config.yaml
n_kv_head: 2
norm: "layernorm"
norm_place: "pre"
norm_eps: 1e-06
qk_norm: false
bias: "all"
init_std_down: 0.0105
beta1: 0.95
lr_head: 0.00609
schedule: "wsd"
decay_fraction: 1.0
final_lr_fraction: 0.0
batch_tokens: 16384
train_tokens: 87870000
dataset: "wikipedia_en"
Each number is 128 + 32 x the weight over the matrix's rms, rounded and kept within 0 to 255. Layers, rows and columns count from 0.

# layer 3 attention key, 128x160, rms 0.0767, rows 40-63, columns 0-79
[[150 104 153 138  97 143 138 115 136 180 126 108 133 159 153 108 110 185  92 115 162 155 114 131 152 129 173 123  87  89 151 158 112  84 131 122 127 120  93  74 102 182 178 135 143  91 156 101 193 124  99 125 169 175  81  77 167 103 142 187  78 130 118 122 130 151  71 157 155 171 157  78 155 153 167  90 129 149 169 190]
 [234  78 187 117 114 107 156  82 117 217  94  99 194  70  61 108 131  88 119 103 138 116 165 134 125 131 196 151 177 114  89  35 126 113 163 161 182 145 172  97  90  82 123 118 128 122 117  72 159 144  79 116 170  92 173 117  52 145 101 169 116 131  60 172 116 143 154 111 142 116  62  90  96  92 152  66  97 126 126  77]
 [ 98 105  80 180 197 157 160 153 165 123 115  94 125 134 138 177  84 133 183 166 156 127  59 120 156 154 140 132 178 159 169  71 120 126 115 140 144 174 117 124 142  62 134 149  62 108 139 130 161 169 185 102 103 163 113 117 100 155 123 120 114 113 143 148 102 126 130 158 147 177 115 126  88  83  88 123 134 170 162  73]
 [107 121 136 141 124 129 126 143 154 125  92 103 134 142 143 127 167 158 119 152 139  72 125 135 172 104 171 132 133 160 129 124 179 109 209 128  45 114 191 141  94  86 129  94  91 138 102 148  61 106 149 108 138 107 117 109 124 104 156 184 110 149 131 131  84 175 129 143 116 160 172 127 148 115 124 111 138 184 123  92]
 [138  85 152 136 136 151 140 132 141 160 168  98 114 114 128 168 137 147 164 111 136  90  85  82  54 118 124  98 142 141 125 103 137 148 154 122 153 136 132 139 152 116 113  70  99 159 110  91 171 121  73 102 153  75 131 138 114  97 180 160 153 173 121 139 151 164  86 118 122 187 120 107 156 141 178 135 148 130 141  86]
 [154 140 164 191  65 131  97 106 120  72 115 117 111 124 138 103 177 133 211 104  77  81 143 143 138 132 150  62 155 157  73 121  98 202 151 123 113  89 147 135 110 135 127  88 121 144 123 148 107  91 147 148 132  99 119 133  91 101 169 103 186 137 102  93 149 153 136 168 122 107 132  62 157  99 148 106 127 153  93 161]
 [157 167 108 120 163 133 117 153 139 123 129 150 108 146 108 156 130 116 108 175 106 111 133  89 161  93 121 151 126 115 129 130 146 102 108 199 130 126 101 100 122 122 112 172 150 126 141 165 107 159 109 133 191 103 119 149 126 137 107 114  49 131 186  82 101 120 108  70 137 146 128 133  74 151 165 137  90 156 164 108]
 [131 116  79 139 132 133 127 137 171  78  90 187  95 195 139  51 119 113 111 134  75  88  56  73 176  61 152 113  47  89 120 116 124 106 114 144  78 150  46 102 104 191 122  70 163 156 158 130 165 121 121 106 188 128  90 147 163  86 138 104 133 116  89 130 151 187 151 150 192 157 114 152 147 161 152 105 115 124 119  82]
 [109  68  89  93 136 168 122 192 118  64  56 175 120 175  96  89 120 140 137 133 121 129 166 168 145 130 182 161 109 133 144 139 168 136 182 169 123  76 188 163 178 185 180  83  20 147 171 109 152 141 131  60 110 115  35 119 137 104  83 127 175  93 104 140 136  91 155  58 133  98 144 186 128  84 125 141 188 136  66 135]
 [110  60  99 134 178 134 137 166  69  74 158 123 122 135  78  85 150 123 142 177  74 110 155 189 119 186  93 176 122  92 153 141  97 124  39  82 144 152 158  49 100 170 127 204 180 114 153 159 106 143  89 105 120 167 142 177  83 132 153 176 118 148 144 153 128 147 107 147 123 121 133 128 110 161 186 155 125 139  87 170]
 [114 141 163 149  81  89 138 137 140 144 116 182 178 105  70 168 135 101  93 147 100 140 104 143 151 126 153 108  62 155 229 116 140 144 121 156 195 138 173 125  94 136  84 100  37 186  62 131 105 111 101 117 131 169 123  86 125 141  83 164 121 107 178 113 151 110 160 105 188 157 122 115 159  87 194 131 139 140 124  37]
 [117  84 155 102 101  73 103 157 130 108 138 116 180  99 179 119 166 102 112  90 198 156 129 183 184 127  99 131 125 116 187 111 131 169 133 129 151 105 142 121 145  49 121 122 155 130 148 153 157 199 111 133 125 101 176  74  69  64 111 185 100 153 147 112 123 173 186 207 196 102  85  77 116 110  74 180 201 110 133 127]
 [137 168 131  98  55 189 162 113 156 177 202 120  82  94  92  92 151 115 157  75 173 120 130 103 119 131 151 133 116 131 206 121 136 135 173 206 109 132 210 101 124 101  93  90  76 139  97  82 103 100 164  58 184 172 159 123 143 144  92 116 106 165  90 175 144 127 153 120 126 118 116 139 139 112 121 106  76  79 155 122]
 [100 135 177  60 155  90 129  99 129 100 143  90 118 136  87 134 152 104 159 200 110 103 102 115 210  95 162 156 103 193 117 143  66  77 149 182 171 194  90 102 134  74 114 174 134  75 110 158 112 103 133 125 173 136 162 140 149 135 124 174 136  56 117 118 183 123 166 130 134 179 202  95  85 134 118 119 152 100 101  47]
 [116  78 137 147 120 152 103  97 165 142  96  96 164 108 141 103  83  91  80 180 109 118 145 147 130 134 118 145 187  98  74 153 141 108 169 134  92 127 123  77 145 157 232 114 131 175  60  77 138 127 115 122 137 120 103 212 222 140 134 136 138 135  68 123 153 137  95 113 124 133 103 100 120 169 149  92  93 141 169  99]
 [178 120  92  98 117 138 120  98  99 145 134 148 140 110 113  93 117 119 120 106  83 119 149 178 125  82 115 143 166 170 110 181 125 137 141 119 152 155 139 134 146 118 159  67 162  97  97 131 182 164 161 117 113 136  86  82  47  97 113  92 154 101 117  72 220 106 159 150 208 141 114 172 116 104  78 106  94  73 133 115]
 [ 72 141 125  58 148  98  90 118 116 136 119 148 142 102 139  97 104  91 114 119 168 129 120  89 132  86  57 164 139 115  94 140 181 126 167 122 137 177  98 125 153 192 144 153 203 137 103 140 175 172 126 120 111 120 105 224 106 132 150 135 156 101 192  89 198 103  92 158 104 131 141 151 171 102 185 118 101 176 177 107]
 [105 177 111 160 100 213 109 134  95 123  91 106 134 161 149 112  87 154 178 192  76 162 139  88  84 124 102 112 148 131 121 155 174 104 126 178 161 154  91 109 165 141 176 100 171 132 107 191 176 136 206 243 105 219  86 134 128 144 182  96 116 111 191 130  86 104  26 156 185 158 118 102 112 160 242 114 128 111  87 159]
 [136 128 117 134  87 137 140 134 126 141 130  74 177 191 105  87 141 153 100  46 141 147 158 111 145 106 180  52 167  39 130 168  38 209 112  93 143 128 100 158  86 151 100 179 130 112  62 133 100  72 119 161  90  98 116 153 120 158 126 184 168 179 100 169 144 103 138 159 106 138 210 178 146  80 168 109  93 119  92 147]
 [101 135 142 209 118 132 120 117 178 142 119 152 124 128 138 120 198  79 126 159  90 134  65 142 194 140 223 142 161  91  93 145 120 147 134 136  75 102 142 155 161 229 143 167 126 161 133 153 125 112 131 126 190 100 118 169  78  73 145 111 166  92 157 141  68  36 115  60 153 134 159  89 109 130  64 100 137 118 100  80]
 [ 62 120 105 118 125  69 125 126 139 131 203 123 146 122 192  90  98 109 144  82  65 105 111 110 125 126 139 162 153 122  72 103 128 148 131 113 120  96  81 152 101  88 124 106 148  73 121 171 176 158 131 141 107 136 112 133 141  98 104 108 186 139 149 164 186 163  99 134  59 146 118 234 130 157 201 132 131 161 162 151]
 [111 176 140 167 141 132 100 122 108 140 123 147 144 102 119 139 119  94  97 130  86 117 180 143 129 184  94 193 128 139  98 170 114 164 137 109  86 149 128 123 109 120 113  89 148 101 114 145 118 189 140 131 157 180 123 191 126 109  73 176 109 116 153 113 165 149 185 159 189 117  25 132 108 130 160 140 172 138  98 112]
 [116 109 114 135 107 141 147 150 137 181 130  93 130 134 214  63 136  52 119 157  80 146 109 106 134 148 151 117 190  72 106 147 185 120 100 148 106 178 149 114 115 119 169 156 146 130  74 143 110 116 163 127  75 113 141 102 121 192 121  95 161 123  56 148 146  91 231  95  82 112 133 112 151 108 135 149 139  97 169 126]
 [143 119 156 155 108 161 165 118 110 151 137 221 149 105 133 201 122 107 127  74 118 176  59 150  78 111 183 122 174 148 147 122 149 137  78  59 128  76  58  85 111 106 124 146  71 175 123 168  61  93  96 149 118 119 181 116  65 124 116 162 177 112  76 104  86 122 183  81 146 113  70 107 191 134  97 133 149 115 216 183]]
# layer 3 attention query, 128x160, rms 0.0736, rows 41-63, columns 0-79
[[154  77 166 168 137 109 169 122  86 162 199 171 103 155  42 176  52 120 132  96 178 150 194 135 162 139 157 161 135 173 126 117 190  89 141 129 127 138 155 145 139 239  76  71 121  47 120  72  88  86 128 149 117 130 101 196 149 205  86 149 152 163 107  98 152 197 140 146 124 162 123  95 100  49 143  64  92 128  83  83]
 [ 97  61  73 107 211 110 128  82 115 136  67  69 172 182 141  79 154 140 135 114 118 161 120 217 184 161 193 148 129 143 117 120 127  77  69 103 101 140 130 136 110 149 112  93 120 129 177 105 167 112  84 145 152  68  96 111  92 114  87 167 155  97  97 139 149  92 247 141 153 111 112 139 123 123 104 128 143  33  97 139]
 [ 89 138 169  91 183 101 140 127 126 132  81 136  99 123 112 145 160 131  93 138 129 130 112  90 183 113 128 116 156 132 117 137 133  82 124 160 145 111 151 201  67 150 131 104  83 129 117 107 103 113 179 115 192 115 111 134 100 106  67 125  81  91  91 144 138 157 160 104 133  98 177 159  98 115 142 211 143 137 114 110]
 [145 141 121  82 120  90 160 123 165 195 103 144 145 141 163 110 133 146 161 139 106 182 173 156 140 112  76 145 187 138 163 117 144 167  79 112 171 106 163 162 161 116  87 131 157 111 103 140 106 131  87 135  89 174  39  86  95 172 176 145  44  82 133 134 201 123 147 157 102 122 101  95 153 118 144 142 140  91 128 114]
 [124 147 179 142 146 114 146 108 121 173 133 157  74 136 100 132  81 132  79 151 157 130 139  99 166 129 109 132 156 159 114 126 138 129 137 143 135 132 109 130  89 109  94 135 141 140 106 166  85 152  77 124 148 166 146  96 168 107 144  83 100  98 149 156 141 143 165 111 159 186  95 119 155 142 157 145 134  49 155 132]
 [103 104 114  92 112 125 125 140  56  99 139 102 107 217  65 124 140 135 111 125 134 133 137 134 120 150 102 116 167 136 149 127 137 117 110  59 102 103 113 117 132 169 147 153  90 107 155 131 157 123 128 152 113 167 137 166 122 132 129  89 145 135 156 132 110 125 180 102  27 102 190 131 126 153 115 115 148 151 158 183]
 [133 170 118 100  95 119  98  70  81 227 132  84  90 153 141 129  46 187 174 152 123 136 153 105  62 198  79 170 125 119 154 143 174 127 148  53 190 182 117 129 134  55  92 174 187 110 156 213 127  98 144 157 206 153  84 157 130 155 186 120 127 154 122 166 122  88 101 154  92 149 145  62  83 106  62 190 157 111  82 119]
 [ 86 125 161 127 132 105 162 190 129 145 130 188 120 174  99 133 110 129 106 158  65  88  76 153 111 118 164 160 108 180 187 112 130  78 211  89 137  84  79 178  88 104 146 119 124 140 165 163  81 133 140 107 118 132  94 159 165 147 188  82  46  90 106 123 114 102 115 162 147  23 111 117 158  63  66 130 155 142  82  95]
 [130  78  85 171 127 129  91 161 165 120 179  36  59 194 126 168  78 152 139  84  98 126 166 136 116 154 148 143 136 123 148 120 104 129 104 169 164 159 124  38 127 110 175 135  73  83 126 174 146 198 143 120 100 150  92 153 154 157 114 121 137 136 155 176 124 135 138 117 166  87 151 102 107  93 189 142 133 144 160  70]
 [120 163 149 130  66  96 122 103 126 162 104 115 183 152 169 126 173  89 133  56 100  95 187 183  76 126 136 133  81 180 176  98 114 197 119 152 121 162 118 209 124 173 162 109 122 195  84  87  93  66 106 155  85 184 108 204 144 103  84 163 160 142 101 134 146 112 157 143  96 129 124 112  86 122 135 121 124 121  78  86]
 [139 126 169  96 183 153  74 134  85 111 159 180 107 117 146 100 109  78 185 135 109 112 147 144 104 187  51  84 158 144 128 127  99 151 106 178 119 138 102 155 132 130 102 145 168 148 121 142 137 125 142 110 165 132 236 106 111 105  48 106 143 104 132 137 163 107 159 110 119 138 104 130 117  60 142 152 125 155 131 198]
 [152 179  85 120 122 127 140 116 132 150 166 119 154 167 165 142 135 158 148 125 118  86 113 138 146  68 149 124  91 185 164 127 200 113 138 135 162  93 152 177 128 192  73  77 131 133 129 159  88 161 135 159 134 104 144 168 117 102 133 138 206  91 157 115 111 100 227 164 106 173 158 163 136  44 147  60  98  67 124  91]
 [143 125 136  87 128 112 122 163  56 131 121 115 176 138 130 135  76 176 172  94  88 121 196 175 122 157 113 115  44  97 132 154  89 127 171 140 164 174 141 112 117  70 191 105 146 150  79 140 185 120 127 147 138 138 120  54  69 133 118  99 141 154 124 118 120  88 160 177 144 201 157 105  99 185 139 145 136 183 106 115]
 [166  62  85 159  35 144 148 146  40 152  97  75 162 157 119 141 133 100 143 130 149  76 132 134 138 104 139 111 227  95 142 115 125 122 148 132 134 150 118  62  69 170 128 155 131 112 168  87 111 164 100 115 103 187  80 159 144 158 169 125 156 167 186 130 111  93 140 100 131 156 136 154 185 142  71 130 132 141 105  62]
 [ 75 146  85  90 153 115 142 129 113 107  85 172 100 127 127 175 136 153  70 111 165 140 170 129 163 155 149 155 122 103 136 140 189 119 139 136 121 178 161 215 156 130 166 110  60 195 165 166 134 137 114 114 123 132 124 101 105 119 210 180 138 148 132 108 125 159 145 136  85 127 164 161  76 118 130  91 162 102 130 142]
 [145 128 143 125 127 118  95 100 185 104 128 148 156 130 149 172  75  95 190 109 134 153 192 119 156 108 153 167 121  76 109 145  97 119  38 107 143  65 152 150 101 131 134 141 120  79 152 127 205 120 129 115 164 137 124 124 137 129 131  61 109 154 106 112 102  98 113  86 169 109 194  99 108 155 116 141  71 110 153 121]
 [ 63 125  75 181 137 164 114  88 140  91 143  87  93 130 174 172 156 146 142 101 156 124 130 139 113 112 167 121 183 192  73 180  93 157  92  95 127 122 124  86 128 154 130  48  63 123 103 156 204  93 120 175 148 201  90 110 148 141 128 149  95 150 167 141 120 100 103 110 118 133 135  93 105 127  24 126 164 100 161 120]
 [  1 129 119 131 113  92 124 108 157 142  81 140 110 100  98 148 170 107 104 110 171 109  89 112  91 154 104  76 158 104 111 128 101 142 140 123 140  89 118 118  57  78  99 126 158 149 104 140 108 103 145 164 148  87 126 169 140 146 160  83 152 121 127  91 199 156 168 103 142 115 122  72 159 128 138 120 177 115 199  92]
 [143 118 112 178 105 141 139 154 122 168  85 119  77 156  41 185 100  82 153 162 121 177 132 121 176 148 109 134 167 133 113  81 102 137 187 104  87  81 126 139  83 107  95  97 112 170 102 141 130 140 133 104 154 153 115 154  60 114 155  52 102 125 160 147 140 154 100 157 121 185 133 125 121 109 130 152 117 117  99  54]
 [115 148 152 132 134  68  55  96 169 120 132  98  41  89 165 140 171  97 120 111 206 135  78  98 115  95  65 131 184 107 149 145  38 113 140 151 187 123 107  97  83  91  60 147 187 131 161 136 130 194 126 141 112 137 100  86 106 108 112 127 138 134 101  71 106 195  88 170 195 148 202 133 133 200  78 190 112 177 145 161]
 [142 134  80  67 150 103 157 121 159 151 122 136 174 126 167 132  93 118  96 161  92  81 162 121 133 137 147 104 128  72 134 148 140  71 152 129  94 115 222 107 218 126  64  96  81 110 123 154 162 108 177 144 130  98 113 102 168 124 101 157 138  95 153 167  66 127  98 153  92 124  91  74 110 109 155  92  89 117 183 108]
 [ 45 109 148 160 129 147 175 188 129  68  98  55  90  74 136 147 122 117 142 136 125  47  99 124 152 136 110 139 183 103  83 113 179 162 162 140 137 153 167 105 147 117 116 115 115 142 180 160  77 108 124 134 164  98 146  85  97 100 113 115  71 190 182  99 165 126 151 144 109 138 110  86  93 168 136 124  39 146  82  71]
 [146  95 183 190 116 123  71 168 129 149 127 134  41  75 132 152 138  76  90 142  71 165 129 135  54  43 115 138 188 104 151 135 136 107  60  78 101 102  65 148 176 135 130 117  93 189 114 115  61 110  89  89 176 106 119 128  89 186  86 139  92  81  94 130 165 101 178 103 170  37 108  76 136 128  64 146 174 122 213 162]]
# layer 3 attention value, 128x160, rms 0.0912, rows 0-18, columns 0-79
[[ 80  75 139 115 138 152  77  72 162 105 132 147 135  69  90 119 169  90 100  95 104 160  91 143  96 120 163 127  78  86 105 110 120  89 117  85 137 136 115 110  63 160 159 166  95 103 146 141 100 131 108 171 147  87 145 154  89  95 145 165 133 107 139 127  42 126 145 185  99 107 109 116 176 163 181 137 108 144 191 175]
 [123 120 120 135 150 119 129 124 139 158 161 111 104 136 128 111 164 118  65 162 137 122 137  62 144 140  90  69 123 127  33 127 129 127 170 153 130 101 110  85 148 123 147 105 114 191 156 116 136 116 117 152 152 184  99 130  24 126 141 120 162 193 133 114 158 139  95  92  94 102 122 119  88  87 111 163 112  81 154  96]
 [117 153  89 186 151 163 154 140  78 102 116 176 110  81  92 107 108 130 141 106 132 119 149 101 121 167 123 139 143 132 141 127 115 106 166 145 128 133 112 111 199  98 125 138 176 174 144 146 130 126 132  91 155 199 135 109  84  97  80 106 112 107  84 131 207 137 109 136 130 146 158  92 144 152 154 115 122 123 140 141]
 [115 151 158 154  90 164  88 107  81 193  91 123 156 124 137 113 147  89 200  54 171  90 152 139  94 113 150  84 111 137 113 116 103  91 177 157  95 159 151 138 123 153  91 117 172  67 200 115 115 142 136 109 127 178 146 188 179 142 165 152 210  95 136 110 151 144  88  91 137 133  92 162 140 145 103 126 121 155 190 196]
 [160 127  82 102 102  91  67 134 186 134 146 115 154 104  70 155 147 163  93  94 186 136 161 134 138 139 112 126 105  61 155 133 139 155 138 184  79  79 131 149 219  94 162 143 138 151 173  89 132 112  83 109 134 151 101 122 162 191 138 126 150  81 134 104 135  89 145 123 152  98 162 147 130 107 152 137 111 144 173  93]
 [ 94 128 121 144 131 135 148  95 124 103 173 136 122 102 109  61 102 128 150 130 100 106  83  89 168 111 130 170 126 117 121 131 136 129 135 121 165  96 129 106 143 147 197  97 152 102 111 131  81 183 213 111 149 124 123  88 148 146 123 157  94 159 104  99  96 174 128 160 143 130  27 209  92 156 149 116  97 171  97 143]
 [150 136 142 176  51  85 114  19  88 131  81 174 152 112 155 159 172 106 134 173  91 123 149 112  70  51 127 137 154 108 122 183 105 112 147  93 142  96 184  90 181  76 133 147 114 152 151  97 151 146 133  97 116 187 140  90 124  53 136 110 122 170  77 161 153 126 140  75 137 135 162 203 146 123 115 134 126 150 140 193]
 [109  83 125 142 150 173 125 132 162 115 154 147 135 171 151 191 165 122 114 137 121 167 105 140 155 122  43 115 122 113 110 143 128  91  78 154 169 129  89  59  67 126 171  97 150 103 146 128  94 121 139 145 138 155 152 143 145  93 186 104 126 110  78 112  97 142 145 121  58 105 159 157 137 155 106 105 125 118 185 132]
 [143 140 109 158 152 136 111 130 152 120  87 147 101 134 134 108 102 127 159 136  95  89 143 118  84  72 135  65 131  96  60 181 162 148 104 131 131 110 141  96 111 140 189 179 157  97  98 164 161 100 120 111 137 112 145  98 123 184 119 127  53 199 134 132 129 120 113 100 153 137 124 144 102  92  76 185 102 125 165 100]
 [164 142 145 118 114  90 130 132  90 108 114 136 145  92 115 139 123 135 168  85 162 115 117 141 187 150  44 144 116  86 120 150 105  82 132 134 101 179 120 145 144 133  47 124 143 129 124 119 130 148 152 112 139 114 175 157 154 135 170  97  68 158 126 168 132 130 117 138 107  89 133 128 139 150 154 105  83 139 111 142]
 [120 143  78  52 165 144 139 131  91 135  87 100 173 133  98 154 143 158 131 124 110 124 133  90  83  84 114 173 129 161 148 141 148 115 110 127 165 127  96 160 196 145  87 132 141  93 100 102  75 111  71 146  79 113 178 145  85 213 111  93 123 124  98 134  90 169 154 112 120 100 146 106  74 147 120 143 157  99 146 124]
 [170 155  91 165 119 175  89 126  92 144 103  98 120 168 181 128  76  82 158 114  81 194 150  89 170 153 110 118  74 118 215 128 112 106 112  86 111 165 145 118 137 125 166  89 136  99 142 128 153  64 136  89  59 121 140  92 175  76 149  97 116 141 161 109 116 156  96 139  88 133 141 101  95 137  73 103 146 100 114 102]
 [ 59 150 122 121 137  97 143 145  80 106 179  95 130  83 193 177 102 157 112 121 119  81 137 115 130  72 145 112 164 162 205 150 130 138  84 196 111 146 112 139 120  74 131 160  96 167 133 109 165 131  75 122 148 106 127  87 161 220  79 123 148 151 152  72 141  97 111 172 180  78 132  90 135  83 124  57 155 122 122 121]
 [115 105 172 140 150 156 108  95  93  96  87 124  98  99 139  85 162 109 116 196 142 131  97 174 154 137 159 119 126 138  95 144 104 142 143  99  83 133 155 124 166 178 182 212 119 111 142 108 116 153 163 113 108 125 161 135  98 136  59 105 177 106 145 145  87 114  81 157 110 167 149 120 143 125  95 143  48 182 128 200]
 [ 99 101 141 165 168  95 112  81 169 147 176  98 163 116 136 140 168 124 145 132  60 181  94 152 188 139 166 106 196 107  78 183 148 194  93  80 122 163 170 179 133  79 127 149 148 137 189 128 152 104 134 154 134  82  70 138 117 154  76 120 168 136 123 147  87 118  91  84 148 134 179  93  89 123  76 121 185 123 142  83]
 [148 163 103  84 124 129 104 131 189 173 145 181 161  88  53 129 118 112 123 132 105 104  96 135  78 152 120 106 142 118 113 158 136 157 175 161 183 104  75 146 160  65 116 197 105 121  79  90 140  91 123  64 137 117 167 153 110  97 125 164 134 100 155 133  98 108 145 148  92  71  86 137 158 149 138  46 121 162 153 108]
 [129 135 173 113 136 143 197 134 153  90 122 119 179 155 144 102 129  77  83  79 132 139 135 163 142 131 126 118 141 126 134 187 163 132 158 111 138 134 124 161 148  80 141 122 125 146 117 149 115 109 101 154 106 126 172 150 130 116 151 135 114 168 128 108 116 128  98 146  91 166 128 156  89 145 104  89 145  61 144 157]
 [ 82 117  97 204 143 173 178 112  99 104 140  78 102 115 131 200 112 163 169 131 180 134 100 168 116 104 147 156 139 169  79 116 170 150 142  97  65 151 159  91 105  70  87 177 124  61 172 143  98 150 140 169 139  95 132 147 165 161 108 114  86 152 196 117 117 115 100  83 127 131 186 111 172 113 152 149  91 168  90 111]
 [146 139 148 134 143 159 124  91 116 139 153  81 178 198 162 142 103 106 132 145  38 112  80 144 152 141 116  96 159 185  87 124 151  93  84  78 107  63 124  95 108 117 129 163 156 155 162 127  72 159 103 143  95 118 191 165 207  97  52 109 127 126 136 124  78 100  94 105 119 150 195 156 120 160 209 124 165 129 126 103]]
# layer 3 attention output (transposed), 128x160, rms 0.116, rows 0-18, columns 0-79
[[ 58 119 149 137 166  92 153 134 139 100 141 137 145 158 133 152 120 169  88 118 128 112 165 158 140 108 156 182 114 108 111 126 138 141 160 153 136 170  82 144 131 106 122 107  65 177 120  74 168  66 116  54 115 136 138 128 136 102  90 130 148 133 118 143 167 125 133 135 127 107 133 181  81 138 165 156 120 188 100 154]
 [ 75 145  87 147 160 153 150 126 143 171 138 110 157 109 148  99 144 143 141 141 129 117 138 162 106  73 118 123 148 173 173 127 123  88 138  65 149 109 115 101 147 122 107 135 112 102 135 110 122 151 102 163 159 110  92 154 180 141 137 121 123  80 122  89 165 145 102 174 168 154 151 118 178 149 140 126 101 102 137 107]
 [144 123  92 101  65 112 150  93 118 144 122 144 159 133 121  93 116 107 111 120 169 117 152 133  63 131 117 115 143  89 187  69 190  92 109  99 194 201  55 151 143  92 110  91 110 134  82 107  30 124 132 156 148 114 135 125  95 131 159 135 126 160 112 100 125 121 144 218 144 172 156  52 104 166  78 103 117 165 126 157]
 [118 180 174 129 100 141 134 145 115  55  87 125 103  43 138 118 136 108 124  66 124 110 111 180 193  85 104  91 144 102 125 159  96 113  80 120 113 162 137 142 156 106 140 114 139 193 118 109 199  78 144  96 168  83 130  71  84 102 160 154 101 146 114 168  88 127 157 127 117  93 153  90 141 178 100 126 177  87 100 147]
 [122  95 130  73 113 132 125  92 161 173 109  81 139 164 174 104 156 161 128 128 116 108 176 125  95  66  86 134  84 126 160  95 152 120  99  74 112 172 118  88 134 139 119 114 121 131 160 161  83 129  95 119  91 100 124 195  62 113 124 138 200 142 142 166 148 117 135 128 114 121  85 165 155 135 148 126 142 121  70 132]
 [140 133 130 113 110 104  87 165 129  84 141  94 109 140 157 140 119 159 116 147 113 140 127 137 153 136 117 131 139 123  87 132 123 170 148 165  99  91  72 134  84 107 124 155 127 167 140 140 120  88  95 140  90 162 160 139 158 156 161 107 138 164  84  96 177 126 126 157  49 125 163 112 130 151 124 100 121 131 184 173]
 [ 87 132 110 134 117  96 135 113 130 167  97 101  71 155 186  99  90  58 117 119 137 168 147 104 123 127 131 133  96 123 136 116  72 154  57 167  73 165 107 135  93 176 113 157 128 131  74  78 116 169 125 144 116 126 138 172 116 171 124 100 146 138 157 141 112 114 128  88 151 117 159 139  87  64 127 139 103 147 134 105]
 [ 72 183 181 155 115 141 147 129 110 105 132 144 130  91 141  93  88 128 153 131  94  88 176 114 141 154  94 154 103 183  84  60  59 171 185 139 166 123 147 191 166  69 132 142 124 135 118 103 159 123  96 102 124  65 125 113 150 109  76 116 144 144 140 104 176 163  92 154 164 141 110 124 153 114 117 100 134 105 153 152]
 [158 104 143 117 138 123 110 119 144 149 189 170 148  96 123 171 103 111 171  88 132  92 136 138 100 149  86 172 135 104 145  98  71 130 109  98 136  90 177 138 134 133  80 135 131 135 118  43 145 193 160 125 107 147 174 139 163 113 178  86 142 158 148 121 163 113 104 117  75 129 109 115 114 107 189  99 127 140 124 131]
 [103 144 190 168 117 185 185  90 138 156 146  88 129  77 107 126 114 179  90 120 143 122 140 119 131 101 150 140 171 126 137 141 155 139 128 110  65 144 143 124 136  75 148  72  99 154 158 165  66 100 187 140  98 164 110  69  87 109 132 111 135 171 171  88 165 119 129 149 128 134 135 120 134 173 163 117 134 150 149 147]
 [130 122 138  73  88  69 126  42 144 202  97 157 116  70 166 143 182  85 119 202 123 138 104 141 147  76 115 144  75  95 129 141 123 128 122 202 111 151 165  80 137 139 134  99 110 153 106 169 161 120 162 116 132 129 139 136 170 126 153 125 152 142  53 131  70  80 109 169 186 141 116 110  64 160 135  58 130 152 127 136]
 [126  32 133 103 103 125 101 100 132 141  81 163 142 143 160 142 140 127  88  72 160 151 103 119 119 183 105 145 144 112 138 124  95  64 137 205 115  93 140 169 135 120  74 109  86 128 140  45 149 103 122 133 170 110 139  84 136 159  59 131  69 167 112 154 120 154 100 128 156 131 114 157 132 132  93 140 156 117 137 139]
 [179 141 144  86  88 125 126  46 127 188 168 124 166 151 152 138  95 146 123 128 120  78 114 121 159 116 158 101 160 132 126 120 144 180 122 139 186 113 209  27 136 140 116 143 154 127 150 160  61 146 101 196 118  91 132 105 163  92 164 118 109 127 122 125  76 159 164  82 114 169 136 140 149 136 152 155 151 177  79 109]
 [114 137 134 122  92  62 121  78 186 143 137 162  55 162 102 153 107 131 103 129 128 201 143  83 128 130  94 153 106 139 142 148 125 132 130 121 130 109  69  98 120  80 111 137 172 178 129 128 154 177  70  92  95 158  94 160 114 157 162 154 127 178  91 156 138 113 104 182 153 179 172 138 114 158 152 178  86 111 128 110]
 [153 105 126  53  97 110 122 130 105 139  81 138 170 182 139 170  93 180 141  94 142 166 160  99 143 167 175 105 121 112 157 130 124  83 142  64 146 116 168 135 146 153 141 115  85 112 114 149 169 148 133  91 131 125 151 126 139 103 159 137 116 133 150 147 172  97 146 127  93 115  85 101 193 126 157 169 118 179 138  87]
 [115 135 129  98  93 149  95 136  64 135 176  73 118  86 142 114 160 158 181  63 132 189 109 100  89 127 150 135  89 135 152 160 100  66 127  87 147 158 173 161 105 178 135  94 147 182 128 158 125  73 177 152 121 100  74 119 142 159 101 136 200 105  90 179 154 139 122 118  93 113 146 129 134 109  95 127 163 140 129  76]
 [133 153 100  72 113 175 134 148  90 142 119 121 109 139 153 149 119 108 175 112 133 172 132 161 150  90 110 115 168 121 130 129 107 137  65 195 101  98 180 148  91 137 130 114 124 137 113 150 206 149 179 111 108 124 111  94 164 101 102 131  81  96 130 139 101 116 127 129 162 120 106 111 152 156 116 116 175 139 128 151]
 [197 126 182 181 149  91 100 111 160 162 148 144  99 160  76  76 131 129 144 164 120 119  74 144 209 147 115 100 141 101 145  72 110 110 158  97 155 109 165 133 123 107  83 128 101 129 121  82  86  99 157 121 141 175  85 145  71 133 215  88 130 134  75 110 155 105 122  72 144 104 163 120 179 127 159 141 151 133 116 151]
 [110 152 161 158 122  94  70 143  98 134 104  88 141 139  95  89 129 177 131 155 113 142 184 170 172 137  74 152 115 159 158 112  91 146 121 160 158 162 156 154 137 116 119 166 119 113  74 209  90 125 138  73 133 150  92 140 122 162  84 143  99  83  97 123 138 121 122 100 158 132  80 155  51 143 114 154 153 120  47 101]]